config.yaml
init_std_up: 0.0378
init_std_down: 0.0189
grad_clip: 2.0
Each number is 128 + 32 x the weight over its row's rms, rounded and kept within 0 to 255. Layers, rows and columns count from 0. Numbers have three digits each. The size before them is the row's rms in percent of the matrix's.

# up: layer 11 MLP up, 1024x256, rms 0.0716, rows 47-146, columns 192-255
# down: layer 11 MLP down (transposed), 1024x256, rms 0.0705, rows 47-146, columns 192-255
up47 100:077155114074115139191122107129118125145120127148113113098062158078133126140075216126175140080131122146132140160131146129121111174124156147100094084183184117105110170144085092103116108128107147
down47 101:126148149104121133063094146134072167194139094121163136138140109191106124122168161124132140087128136162117103140171123177129128151139096088081159155125137142101042104172088108122066119153084089
up48 097:123151101150090106102148122125103112108140128116145124120148154097218099152147058110219146097146141116102126108190109110129133147106144116191129129144195172101150156101068168180117134105158064
down48 096:183111185091155116086082126103125176133148163114126112119121111072056107172125150041112092169145124123161139096106084091110102130153069173121173133160085102148143142129086123127110221147092156
up49 102:135163147078113085179152140116107110145140150128090197149131115108211149089210120117153105135126118141113144102125166052151120098172115121088079131141097072125156121088114165090163098072178108
down49 108:164096097113161117139099113157135116173144122163148119107114113168100143114152146116116089089171147130072125108187113107154133111123093128107092160129141167122179153100080115077117129160127127
up50 095:140096100112132075169115137119131135151203153114107150091105070178123106102139127114155062150132150116135151095111088109152090120156144121100069181110131102116173164125157126138105080164116151
down50 092:105101171128110120089129141144119159057092110094090128174169146082133111144103136119131140134124128163110130125134140118116176122181141151136108109120142114148149112150082078140144155107098080
up51 104:112120142117156125120093145107116070159130146166123154139147148127122117154167171096154092121185063065132127121109196142180127163087103149156106133140143143114111117192106191148160093172164155
down51 100:188136173154152164170137136061093132164121131142151141106155151169119170123205119154116146088142136161165123122100091103141149133139146153108146160139090160161187076129114090095115155113117144
up52 097:173146183120134111162116113079115141137138143157143144123132095180122103124078096128119121177131101119112142163162146111102145141175120114161128141176149091141205122150130171099051109101153083
down52 097:092090083210070120131133168129179100102122116097121113152140114072148115117098106176155157086122129121131107138042184091123124133190127123182077104126150138081130150161109143071118123102081139
up53 098:166106063165134116083168118129106049137106168136167133126122148112128143114118159094107093090140078131147113101209144085147165128115129106108120152140168129164136112130076141129082077133125095
down53 100:147085143143130158111113130125149179135154137133157065076132170175111109143184119100128124122152135148127141167114157145117162092219131209125152096074066143156181171134127111181173125124194082
up54 103:153116106080165137175093079105106076127143122146145064142133089160200109138157088121133157125121135054170146137128162099183160084141130136196074099094161121130178084135175155160176103085114115
down54 108:137123130199129058074158157134087128108075168175069157147130152138130149153149184000089150118123128092198116170081106096133127168153122029134149162130093111173138132157099138169070142123118176
up55 105:144122098080112078116194109123132136134136154152092152109168125057158150115128125118131149116125122051087073100122164165113101104104155218199126131115140165169174111093145085130164107076186155
down55 106:106172091090133181163063104113126151131133126162149088158084118122191143156104132099143152127140168117099124132176180113096141174171128128140114074124176148083112106137136181077162159119167122
up56 100:118132154117201130159105109036163129147157130122109210101131131096198202104106095130122116112112086101111170147151155092096162103117169062186115105189129147124176136166121099178113124131145108
down56 101:129104083152136130097115145126072078127112107137151133132154187092139156175082146134115119135102154175101090061078126155099137136140115190075136096153092101126146069089153121172094134115093110
up57 112:163075095170106159145113087118106116157124169130083158115124094090131149108192142093163134099073134115174135098147183136090162099087111197130145118144175116102131149104171106120143173133105070
down57 111:118073111162138104147055121159143056207102063109083102182146121129097129116099107099149127113143147196100083152173085144096129115172089044183104185117150155124070143128125133099168133129086125
up58 108:146163093140148118169166094082139154138157142093118090118134137109122115123116121124131162155145094062056117081167162099120099124110134133144095168152148087150162094136123151111097105127136143
down58 100:093139107146114122134157168151114083176116184120169175093154040104140119111124162117144129133104184093083138087181142129210123033147113141141128119148145125169170143138160161184160094109139182
up59 094:116108149124096131129063128140138135127100147110125155090160121163132106188112155108196118092136087110134160119095150114141101142147181103190110083143134124095135137149184159136098151124137159
down59 096:187117137079105148126171074100119153165156133133139152111100097072088117069093129081161107143165075133190134090101184181125113064125162143109198098149153116104105132134135145136169048112145172
up60 104:130095147151134124124139188190157096088150157115130147037159107107166111202154120112166153098132102106080118152129172064137107099194122154149112132121130123109128091125150069145115183169073161
down60 106:157122118139112204096112103142062065165132109167141138133050134086161077162139147000102166119154094163192129159105154130160145108151167112082143171104138113185119059163101158123046101108139143
up61 101:137144160045181154142075146082108116163102114143066114113117126120102137161117189068115126169087123111144148137186143114163187171103109113108097071141107116097116110108124077123159177089204153
down61 106:106096101157123163194134131172167116179125091117110117107085109144108051138140111113144110107098142135127133146110072065139078154126169135185121149066126141190147198117164094112156140113087137
up62 092:186109179125139144189093080173091139155084096057122111058186072108110142124139106109134168108141159127145135165127125135138128169161127231117125096206116096130120093208074119151156133072104096
down62 092:103198105168164143150128162106105096154214125206111179123154094092113107123095127095168134174100083092106103069179124151166103075121125110106167124112172120087059138169141137156133119160094141
up63 104:120109150135123142149141086138115089115097095174090140090145134165181164127096084109080075055104076141141119139128138120135110102202103145083125094102158085103121150132069148132091100115183145
down63 106:023176118082068177110153108133122108138127064122175136167157082084098115107116115087100173094180060134134130111135170091099125118126163128164081118152226094109156131150138118092145147192117145
up64 100:132156186142151133157102140108149133133138137147142160073076079082115123151174162114130041169102148126128168076168096150144141186098187122152062011129171075149166112052137098184125121116087157
down64 100:133132138173128103089095097084084162159158093138160092060158177148113181140094161164126105076099130144157098123106088147104123072097131129109194103128157151070084163150119132097184175128146116
up65 098:108103162179161121170053109066121177208117121094127136145098136055119161146108100103109095162125132133106175206124110126101117139152133134083069134177125110087182121145111137105093092136164107
down65 099:144166162103117145085176100143104123136088149147086170150206098109163096151112138165105142041149103121105170153134155168107110049131127131133122134077138146056023176121068153155119153131071130
up66 102:149042117122138056132158126091115093131053144167138097084109183133116150134102152116180096173158117129141131141127129120161157125130161127154073095139182063127138174119167111139127132184128112
down66 099:102176095122151130165129151092204245167122053099145106131121050139164150108122083171179120149138149137157131138150149126162156132075127116131115148118156173124103120082157155129155102070139107
up67 108:118084078154120095193072136082123182160145119189118142121178099104145193133190101128151084126142088129099113144119132153139152109141135208108126177133131081107183133177070181060157144139136083
down67 111:093136124123186130105155172055142145112165157128157119167100125149143121179155144075143094139074117103155198076095057148120092205095118183158116095111124134102102131136145031109102174117151136
up68 102:153162169128156102197082133125148100139093119107169164027158200107136109115147121085137141145159088090140117073078139146104168145111167193117132091123118131142134117146112126160128092103111116
down68 100:083114075161092080125146165183061176119141145141103153167113181133074145141140101166074094121107126153112144155163136141179083124115172086072147161154076117132061129106127146123100153146150128
up69 101:117092143088137122167102035111154142172106118098109121103121138124167143096137030143101122174137107108134188114124140103164144090180149170121095156134207140139143135150053150135094147166158104
down69 103:151124121069100156091147188081145061129090141138119177114159117087114155153155124023105144100084092112136129179091157131110131182128093118147174116128088119186113171134159131098165148126174142
up70 102:162145123110116144165095092148167178132107101099178092133146150091122121158141153122121077163134159077118090075091145153112151120142200111137162139211124132105135131118131164093138086112093094
down70 103:138139137165159137193090157136161113122124108114214147130132073115146110190083097056176159130144095183131112154135172138141148122104116138158092121149119173117119132065080134120167103094112152
up71 105:149111135105116127155122099060171150120135164088171143083099101091106104112167048052127110168129134080124168119103110183116150138150131110127124104148141135108175163147157136172140159103171113
down71 106:183166154158167219155090141050152112099119132124062138154148136173122141190120104183120154125156134121077083121083171137099200129160130152130053136101095123141132126106131158112053095086135135
up72 097:128102114155069076099152113129147162157127116133144102130174108146125137136139105118139105106117099147120154153109127147115122213149105140153167120136111095109120107128107162138047069102107125
down72 095:069107157081124131152121143079075092113082129133110160127134104090148144116106165142086105181081175110103096090154108148085128140117127063129163096113208074083100134158141104157145171200109094
up73 104:085171157183071134119140118119097079164150147066114177098163143151127123157114151094107141123088134082141110159161112121095110109135203140096110118128136172034159175155104122220165141157125111
down73 109:069139154138130131125161191160139113117168113140158079148159097105171125164073129149133103108121124199142169173111120140079145123124115137138147135168113109112113124124145092133160095091187150
up74 100:183115186090124096098135105113146104112172096121097139099163080119156096121099102112206092088104125165154087097165142165138160107129129096110093134079132150146162112169192161155132113071097069
down74 102:113139150116070117127183161224150167143150131159136118158081128171059187148150172060088141142145134096158122129075094140116043154115151088137076090190139137080158069121095143141183124131108166
up75 089:148121156143106062178110130137052105091177100120050155126137108104081145160090040131166109095122092157158177103142114128101166138088117116127150095157115154097150173148203146160108177161142130
down75 081:060141112149082175125139096070128138139063128129096181114135101077141163136150236200115175143126129107077104168142126161134149185155108106134173178122118135140104104096107110181095138138088137
up76 095:093159138128135097149116100057135084124129161064039108145182124072153099132157167136088104101153109126154120105145142141172135081072128102207085164109130047135116151144190156176133093078160116
down76 093:170170099144162142076097095117146142118111147164164166132105125118070163159135064102132169157137112131096108132107134178161106207160084140090133072147145148192142114128139136113105106141110088
up77 090:186207164108099136097128137116096108153143028072107087095132120100076073154186173105161158155089124095098191095085135140177143170159204099134078095136162158104137117102114112136171145132145103
down77 094:074100119134129128112161097128168151086140168116134204134137172124106146127146105133114136090159103085199127101153123122119155193137081161036173163178159130112131131158114167139101161128083157
up78 097:096152170127181166122173153069086099114131149172110128126118077138164171151145161099116114136175151094132084136126107125196136104115107164094155125082195062117087114115149123173109123134143104
down78 091:110097130166172176114138154133156123170146136088135135094106107049138151148137094102135134167128113117100177167167146139140091079084151137159128109040180126111126141076113147151087137116124190
up79 093:182097138142131104150103113140161103116077087151129183093107151097112131159105121113122134151090045159112138161167130091191096184153150129192150060102114158118172141134117203090123153094151124
down79 091:105152098147117149075130140113087174135109156147117166167160140134134094131119145137075098129133145084159120138153099135149107129173102104163131177151140076040060089127146109144174124162158134
up80 099:134153089102086125135161131148102217104146130123178131058159147126075113118085100109135072084152157141129108110160169121165105142173165147133072107099126129067208119138159105132153096162202079
down80 103:125130096121151087136153121131194070102178124190158138132123124133077083105120159074096130145085155100146103135099162108125178129072129172135161086142208130110122112110099143126111169129152188
up81 100:117128149149185100162137109121103123188154068170121075107188152052149132171089098139167091143110100104078153089122144107144154133137130109158123061109113099142181150110046106086102151175152115
down81 098:116106103078067188132163102161108194052090172182132168053075121122130116130104195089121109148129108122150131114144126119168092104118113142148158122187149149118082134176224167120148097110124090
up82 093:085087200116116102097081121127126120187154117170135131160184111146198130130159101131194139159157125146162105114111125188098166144088089117101141088151158134107141135146082105086078150131133102
down82 096:116160094150115136130159096149132116128106176056152098115090164146075099125094162130146160123149123116132065176082110049101073152163122112130070075107087052153098130155170135150143068192126143
up83 088:143080132135081109143169131146197055070109172145164117110187086107179116178157120121174131074093143129136095071118129134066153138125154105169078127160115146078144078171145163163168120170159106
down83 082:099149173081144121134083061164100202143129116086080131149063112128139112148139143193114081168145059193163149155149082153106158164137150100128146170118113102199089171110141131104123142092126118
up84 100:155114095135172102136105121115125184101180170162116143085172181099096079136062096144205158136082107126105174125129180098154109201119126161151098100156131105152161131128119103106143087141105128
down84 095:142105165094104093119161147092098164099139115085140194113143133049154123169190177081105081107122085084130137096158135199101125090097104149161108104097167107125142106094167110110087164165146095
up85 100:143180094150155138163087192105144092138184149119086153126167114119079122153119154102143070025176056095131149129133172111112154151169089109076082146153060110088099132150155129075148127153126131
down85 107:137086176066108134124094117111144115114142160079156128124175100092081110093078091082155150212109131154145147158131142112132125140136150098190141140111137134208150112117133142138143152134122113
up86 106:093116100154127158154070173066133149120104074154163179120127121196169124123127093091145166125078091114128127113175082080108117137148167124175099163173128116151124147092105130136096126174119154
down86 110:152174165183125170134099128151179068086099078128109136101126158138104147100074166151119127114141188116106185112094166159082123081116142174143132103133168123075200179114141140145159144119119150
up87 101:127157111098078126189160155173118109111143167070108164109141178175118138146160105114171134084119140107092156116122106112131147164103121081086110105155108162133158157155119165116120104148143165
down87 101:131106140163103092109107110176122138129075060162183142145137128116143103149119157131124151096183102122116194109179081123176126151220133165177129150121165168080133139124086143153090087151158105
up88 105:177061181105148117106072042128174100129189101114122115076090132153119112160109064114141131134136073108075194116204127131140186186125127160128204116119144168092152131120088135130120080126180114
down88 103:128207144158167098135089135203099113148085115081184119141154164093143205160163134162148133099074145120103149166193139123122115129137150092109141100156118126070094145157158104137083169105109160
up89 094:073048110025126113138083123113179092156121104148132096097188126143159144097095138105110143104157112124091141103104120183139108118116100105184122164117096198083135172148152131154148155103194084
down89 096:139162120147123109174126103166130116114170155075127168122088089081086146148139140140185114174167143186163141106124123093121158128140145149097168124207097104200145063192157106141145140152117169
up90 103:118086133114092111116120056054181104173198161112073139172142078074087180139126167115182087074113126099126142156113140154126172147076138115161140116114181136064117143147176138156086148093086086
down90 100:125108102130177152142141048150162146074102139132171080170129170127164124099076090169064122141142157110090075125154091097138148118104166135145096137103133117168124126184086153199139141189099190
up91 101:171140110142140121119128174189105130133077062171121106107098114130087167174169121108175143124148162121153153101122139107098125121148105177086144104142105160079112142195118159133113086128095078
down91 105:073072092061121096146131109111108114111117180121119143152142139127129078162180119108101111141136112112206152091098145051144118129118138141149111122142146215096138081165123169132119091123150153
up92 089:165122151109118104112147115131104095086082075194185113093081133090112170188114158150099145166118106149173090121148102144155164156205156103142112099159141058151145102111110095125135128104119107
down92 091:071173120109137187099110142127119183136180085084095162170179132143187172094101072160135178072143162145111148108128107080050114156090114094183142163123197112094116123142125104157100125132119127
up93 104:134144161119199166164167148135082070151190094168098104036122171073108133161081106110183098110146083093148132085128160125125176146106113122128075126110178079077148113139165122132123122132082111
down93 104:150133125116151121092102118147152149080146154082124117150144140069107114065106187109125125154100170145156169151146149158102213096063187149133162130175124111125132151144125049135140107155174154
up94 098:156109136136103140157103134091102163196143083110134175063129083137123141162207063104091166197172098126086163088180100104141171151149150168095145127139123099105137098128151157169159100117174098
down94 099:138142106208153079076077134110142117155101122114142198132104143108135142096145105179212130114100113146141067102125115172191136113085126142113113108105140118156117087094127095138115141146107102
up95 105:123130138145104086120146169121115129079161178122122136075115109109149114160150192101171116124111096159152186142133213148198109152116152110185152136186112114109156092082138115135126150063134091
down95 104:121097105111149118111159137098081161120096192117058100118125127145116076104084119121172105113113129166120117133133137139122176093097113118144118131105106162133111138168082143118103110168167112
up96 096:151118138141131137154130161134148115121125146140115119111134120060142159193189152114111175150109196055138191161140090134123159090163139099078167144121089101042171075116125110116048125153101152
down96 095:084190094102188120125149070114135147170155089146157122129113147106111127114141071158173110047150147191108112040083146124154088143131137211162134177131105147187122107082159119140170051114158149
up97 101:141101149149134129116104164126129121089128166078099170097137235127108130125085153132145096126134086114094131123171141158131099204121159144134093117159099144112149076064124165151112107108202144
down97 099:060116162117163184133096132161132143157117099210101138082105092164137169155166154082078169156163117115146099128109118098111155125097139140132156156091156109163167138175131120094085129157107094
up98 098:142125082165084059143042079138176190149115121108125118139102140159126216162117092145139090169245121103145144136136166127103171070156172101086084115133147147117132080135083158083142132168099140
down98 098:175122199176127185119140182081040112177110152124120086097185120154153105122069145055144085090112165083133094126103122183129063191114098156100168129180079114145102091164142109151167135133104137
up99 098:100123113125124118151120116197115113159118104149135111139118117097114124106142103092174145146106143115138171156067101129134150152119160156134077074124104137095108106118157171147123163190106111
down99 095:107192157120128103112091105145115095128066195132121087068125150140191148121149125172169137128167157099118159084145139110098097094162100154100083114146173097199106145091187125133124141110131108
up100 094:153158179104146122085147066132151108146132111177123151126163084140150184140117176084115130153134126114079170127162125149174028125188086116124184158146127124081131186113111195142128071142162117
down100 093:154147164126103164095182142089130134128120121137148077131070132138080050142133185113073141129182110130112117130130131167131153120135173189112158058123143106129111083141121093170092159157154173
up101 098:212097144173134128127134105080113152121142137119122135130150112124177109153202127110089136148115085100132112214117150142107148120120148103150082111160175098066116078126137177107078114099158126
down101 099:108107098134139106099105134119169128143158171125103038093116133138096131176124090062097166106111087053191124107112095133085191157127159121150131162107077125103169150101140117095160164118054137
up102 108:110124100116147162196124124087115117123122096088136088113064118130147145199088129088175120206157147098083145141195135071109089146138152148212073116117107114091186132106172158191112073111095086
down102 110:122068120120116110126135138136151133158103142136108144135126153075076092177090126149099140093096121134111134181164138160206133143159138113112148097142048151111151170153093112096127177135135143
up103 103:102129119161130159185099140064125102194109151160150155076187075150156106142084076096167089120163156124080122167150165077095116150160135100114093136186140149115117099153092142186147148127194147
down103 104:219166124140106129158160086101132146117173128052117068175128173105157105113112103168105091128089125137194132134160186142114084107027118132101163106123137093196112092133144148127109130104176080
up104 099:126107170159125162164128108131093073148171097097210079116115152067154128167107164095102152127109135122124115140161164145105159162099179115108147173133118093064142096180186142110097085136101144
down104 100:094152094128083100161147110148124114072067151183088181145108140158108149120078117161068074138155085141114145105104073157154136123164121119118100127088146145146094098153092099080151155098152147
up105 103:161154168201129151132131171069104150132137103061040130084097087106173114096092118119140084098113139124118111155143132136103032142157154089104126120143124123116136160160072132159144151160170101
down105 101:092168140160183077150123126166106097182187103102087144120141089124142077093121116044141098086132098124145126108115150151140163092118146075198148170117152172139090138154111139170084159143098148
up106 099:143138140135128059228141129125122106065126088076099143074150152112175124153105167111107109144101065142123140181139103146191184116153101127153089123174129150068188121126146140124151105144148154
down106 099:106150100140083124121118094104162132164133163093185093130190061113101153141130060187148135184154154130130102108121121122135130144138073156110160099114156148088126124155151133155073132160195028
up107 103:176148167088142145131110129139136151122111099170150181106167113107110149143146117105126031105155178129095103163163133132132130163131145127146138148131103090079153128159114116100123125097100109
down107 101:118160134172157113118089164155134152107074149103111084129149125174092170137092137158067120197112105129072126073085114108141089108098118140144188127192105112160170163165148148161172142130200111
up108 097:095148117112125136135129117143074065149125119146124093121097118138157130121219157108167071147174082092132133110149153164174133187124114111098092128166115149090136126084112094132132110150137120
down108 094:109154106078230098140122156135117099118132149068149158119181125127087112092128113177139146116141177111155196184112153098109086081084182115122143150129107121147124151084101169095139155127205092
up109 101:131095113130089098129137101071127139135086185139099125095144172141126079161088124147119099160161103088097117127176142177163121071145136166108135148090123069121102105183107174125105167148146087
down109 088:124107117187159113093099168162126111165156150147202092144195094184136123087090157084198193181103159080161131108148131079141141118173139131171081125073131187120091169139120097134121161120179099
up110 102:126096137101149166127117134089077108063152080132141175132114122110098147099115059098131090172127079116128145161189184181151147124099122063094149119125166130135107094162131152141125134121165153
down110 099:165077103097116144083129135155123054129077149090134090146074158137150093114191154095134118127149135138157120135121123132107080126143131086106086098111101127153174106051190093148165080084174123
up111 100:132173089168156104095138079111131092125120107132137181163138100136118118157114125061117115126093080120088092088179156121092109112102095100161109164083098135135071080130121100140104111087160104
down111 105:108146214111141085142168097150136147103106131124196195116141083135132101106167112070181126068113134126136104118117131136093168137148135125114077121105179079165128047128078121105133086172198077
up112 101:077146142069107121180146164111093084101081121121168121088130141162106088129129137125122168114131084126126211073080096157136074129145105121094127114142148121160150179143150170205057101049112107
down112 101:202091124119143137138114125189133102106081137117122184187097137122098169163105106156104115116137156152167150131127160121098147116046156125177131147149083133115155095160099159106108161165140148
up113 103:157113128100097189131139174162106152095146100088125125110093097143126131168124169116097163126119135079092120158125101169085137145118198184121138202123170174085168121107072104139160119106112153
down113 100:088125113149198140154186133177169077144090107121100103169144140179101067116142112068144158136100126065118108100137118110136124194113096084108127140100129131166140073163199095132110133129176091
up114 097:105126148136147126097125094148087130210165120147134111164126132123135103051127111116168112130190124058123151161133089083111101085148130198126099152131094139094109164152134122116081096154161110
down114 097:144137100166095140133099134179131074096151180176108159169121102134144119104096111106138138130036087168152138088132087147130168111142107187107136124109110149085125069128105168132133114059112125
up115 099:177151083136143155121114125130136093106172174174124160107089118139077148144091106110150145126129101146129124104159123075138150115192134113095085133114142124125124123100134139165073161143199118
down115 101:100139112148131066130168079137115129136123148104123090122193114074107131179154158111154085169133127121120150115157118162082150160067135166097175132113148123145091133169164160087160110149192117
up116 102:115089094123128118185171156072173120125171105129151152117100120163113212116092170133058066115129132129083129092143141089172120129165157128139107107139105080091145057079125211181141129106182121
down116 088:112111101175147145155159065105095150076047099124158132108100126120121150139182105235136132122141231136069102157152121109097113091074153144078084129115141084100133101093116155182123130127143167
up117 099:140041161112173117089157093079151092151150107057099126106157176075128087151144114118172146089112142104123144141119097112147135102162145160104154110142114119112162186153088189156101124082130070
down117 097:159186089153088148192170100113107155114098178174124091115171095183162194143074152112095106119095109090127120129155111144170118152172110100135148173144147174131195128079158159125128174154064126
up118 095:135135153151174110095134123075106104139113112106122124112096134116170164115121095141192152103148057148119122137145168150107097130146111138142170159204132095170120132084130116129070120127190147
down118 097:122108116114122128089114108118081144122145173118079105136152127101100155160170088131055096189136156148124153138167103119115174115189068117140089100056140184096087191117120168129104110127101154
up119 097:139108158115146115156104130135039114132129126129108125103172142127117141105141125139153140127093081113148118148147129124111163104148145116147154146108169182137108066089052165106146122097138126
down119 095:180137134103128131111105110114135125120111142105159113196154146172105146126111134150133149166107152075145142054122098164092113109150169123130158090125066126139199128147148093108136126169118160
up120 105:167151107145074071177093151163120092147122154166108180157116115167157145127126170097164150084136084103128123146131197072160185124184146133122090148209198121095139118164079099115105129101072146
down120 103:098129122096157124085143075156157171085091129126166151082148153147086086148132109106126127111098153147126075141135091072161126158065116084160125094089137083152171153136075152132119139133128128
up121 099:119100112066181156141150172118092138140093145129135140136103112173079204171113088119124102083123132180097125096159160078067040135184136131168130163210136068100132139150155164101135109146161116
down121 101:079122126178082096054125067086130145139147162127135094137118139122139051143153130129130165096146118067181161092130135137145149170089121144087142053151174172143134097130107115133156148140163133
up122 099:091154166149129107131114123169144120178157107166129126176105159120092116115214085126116129144113115099095129083134174128163162073130155143122147112134114138082090111156147142099117139111122132
down122 103:153125161107082113144106168148085088126102076118089156135143127086085091108073120159112088117121179171065143142144096130140190141083105147147097121166077180070130128144154138155086146110157127
up123 106:165151115107150096100164129091174113104137208129118151075168104119068153122144121125161103097139131125102157177137186114078130168150129095181139113150074143100154049120123156138120098146178149
down123 104:114120138085138106117081155163166177089169099087162077109109127107119135193158121029115131185162140093099120119122175146100076105113150117125115143126113125126109117077170112153094142177065136
up124 098:081124058085155057155130095116090157139105094107152129088141167072136131155098099099165135168212207101153179159132171191118127156188107125063146072173074121130123170154170143134167187150071175
down124 100:178150148119079108118071124103098149111141173132125128114145183134100163059160071039116120155127130177125096167162112119117110071133118129138122153103138139153133138118129131115150143164119096
up125 102:182148103122185129104171086104083147107104201105096137043125096073138152155120142098154109196103131110152104116162153107109103133113162153123118115128200070101123103116118116147127093089127110
down125 102:176155140149053134129140141154116132126156114144155164182161113197172145149124088145087107148175097143129133122130162051143122098190161152149153126112131131155110087099152118110130134087145136
up126 101:157135101119067100125104093117131127070176060127159149130135143131088116130115079114166145118171128075098157144172111091186099131110154114129138147145117094116105118100108154154134105138117141
down126 106:116097128120182165089125125144185107132137117159092095150130082147134095130212134023128110096095112143168081115103138097145135150135183095129167078187144078114100129127142156129165149126144111
up127 105:143124105060092139147087088170100112095096064196164132139112126199088118145072073111179133078126115124201186196090173127149094153127105153088152108145188169157131161075074143086053091135121051
down127 099:079190157101112098153131150132135151153201111091188123095094142131142175151156084182115121131110118132117078097134094126110152171089101136179141112080184123174115151134105099133091119181139134
up128 102:161120083110126140164129185178153111136078065123058136130119104111113136141134117122117113067114107112152178129139126113076196132122139107159098128184171085127126124158113137162112089117092143
down128 098:134100182133133155096127111089091110149123139097085159098139176131046116123099141131159157127126042108162148087126145106142089148108079127080184151129133129138143153147104121092199144199120140
up129 100:196117106132147123178110066126079139117163082056083134155138075139146078122107170106152111112105150118097207192067122155167144186085194111083084114131145107139113073125105121141078113066099070
down129 099:097145202102159125101086096159131120121130116146152233109148145129121122112186131156112118103145169194114113161182111162120118142120118113094126149192092109167160130181125160093120115122055162
up130 092:174151091133163087137141086103077190179182109171051174152111095141133102133108115141119141082107124090089164181148117131129156163177158123076108124133115172049129126079118202130075113143082120
down130 088:067094111139182157152133076136149100070106123107200102182177132119186130102137107197098083170145078115173122106103151060146080154125172089147152107105167088097115169073132057188145149115123128
up131 102:140111136111155159141157093083137062122180185126147181133141155083096154098085145129132118085112146113127085170190110123185078084097162119157178089152149134162169111167058153114146059160167170
down131 101:150189115126154117095124106165123141122121110166144107112144141143107112149116158104123032105141116111073129073110164084139157199131143140153189172210084222147185132156155121144131135103092096
up132 105:128069122098167074187109133103118097132126098082111121126124173099154164157176146136126120183121093073066173150135182134158135195168168088192088068150081138102156108157178198144084076120092151
down132 104:138141038124114200088154091144155141096071129131150132087138158122140170142116093142145167141083145127110132083155166120132190126149109147136100200108187136160097145128145113094115145166100125
up133 105:177112172120157110203084135169110110101141145086145112139133154101121147123134124113143057082140139126146132171144167059091119116094156124088134092135152101151166180159124137142140193081133133
down133 105:145106089124142150128174122155096203105130122183119097104093181157116190177132135135093111118157148162134114074106138083084210120187136149119151196120122121117108079133169108084139171187159120
up134 098:128106106131129122135123154117144127088187106153127174151145189094153070142126111131129099154146125141128106069148077141080173140101179130113106101155123125104104128132111161150135107151176066
down134 098:136089116095133175096138085007057103108103157141152172103083120114180146134107119042142098155106178185168086140123104178127184134176107116147142124184118150178073150140133126066152129148172127
up135 103:084114144122083114147195160131116123125139080126141132106105122095151105179124131089142101063124113113095146123154131106170168193165093030123152129110131162041170142146164150160078106158098088
down135 109:096108080101110150112144150096142171112113153127102141089147065082100149146124103049147093123147213087131121142177095147103175113082111143126102115121118123126108146156143109152154127103101185
up136 101:121187113113100119141099144116147180148173080124091122110145119158173111182119193123187119099166128097096143128108145131108164180117147084067070157123123101141143155106159128103151142132114129
down136 104:096156164099133158159176177147152104083136139108168134143195106123103121139092101000215199075167114070177069090098142140078120175072114122160159167138133123082107124096147131130094127131125139
up137 100:179109084114134147099107080119177058173105107073143120086115139139108180208151154102136104163050121107158121163087150145129156109118163141105122157121201179127157090170121123099145122125077109
down137 096:086122110123151175117137142209121138142161142135094110200151098186154112107185054123146097131229123115104065131168077094135129099126113041140134138124092093047109127070084138160162133153102180
up138 092:111102145114055166148107111169155110143164061199132156118198143134119128168111107108149109114166133101122091111113108100145143107166165134122125160094097113108142095154183137109140101100146111
down138 088:169109114090125088108104159071122129125110186093118187144142130112105121112147129135086105195090104100129122146123057118087125148145105131086084132153127181150144109107111094131155134168106126
up139 102:173087174170116110145124126155146118173087121095148155107159163150127174112180111117102124069182144072089168144165121150178147079132189097110127111103110128141128154125155128163137089061189118
down139 099:029072158084124109140110155121139087123073124111119159115125140189102130094123179243108138135165126133175115106141111100131155133175182139103114110114095088161148156126133115148141114172122125
up140 095:110120117101095087134161120081121161141121190096106114153144137119243132163126128129163117055133129149105122091102151084108156123142123085170123135067106165073142140143162176160137091113162117
down140 093:129107141139136117137160148193168072140135082177068108061129149102095091120177137041092155181140108088138133127185116172157107144147140148073134088120130048145149177118091135094119171162107094
up141 105:139166093107145130095132129119067103057128128121103162158151099096167090137101139085168080119103151150111113140126206124135108095198128117132133159121181079074090181111089161176214135092145093
down141 109:107079080114091130100148164119141125183150106128144139143078126145135124149114116083118142174139135124074141131100125171154154101103098117127058165167147092164089132079119063106075137171121154
up142 102:159094189191079133183130102088115148152087136128115123093083158194127195154117104130154142140213057099083119166146105106122080084159136103151168113128156123121092082112192109098096134100113086
down142 105:097160103145127135130142117124124123129166121141135156096132160107121093087129127114097181112148150134155113191086117108169185152094101083098069132117171109170109114142132135174114140136093108
up143 097:138103172141156070145143148105083155129114107089042112100136115108140168091182121134100081142167148111164089218131121129180117129121107157117104055136129109148187160145109149107089103108126107
down143 099:104140023127174099160107147091172099062100119176176171119117185130133084085079156141159164120117170143099169111139084190153109104148195127105094123121165097142123058152147076132079124111170151
up144 092:153082149169105063127108108161124122146094130147133170098136141128162153169145153100132100095151164126121149125112120141109107171176146138144094056192107142090080128131145089115102140175161086
down144 094:091159117093124103171135097095136086142172090110071159167152130187138064082144123138186155172168095157099143152167128097166119094112120108130126166092166095128179105157032159151107080091171140
up145 101:139104163119096133156108141136182152134118115094071205130131127080194173141123143133177120139095109103161128135079166123104101079128200153105133126112159087149161093146169181143108139139124093
down145 099:092190100154123097108093158153095061094124167104156160146167100177169176141152151035146177118203130126106143136126131118083154118091164107164112127127159155077121119158163132162180131076099105
up146 106:141099105114140070126103111084157175166144103096070124128112171134130100137162095124173086155149111126136126153093138137195124071158214131175097075142184160155123111157166148157157096130146103
down146 107:165130156131131103129121123146161116134097069111122119184055152128131098122068098088119119077108145128119154146086137113073122115100181127114129172099136178210095116118136165118175132071208116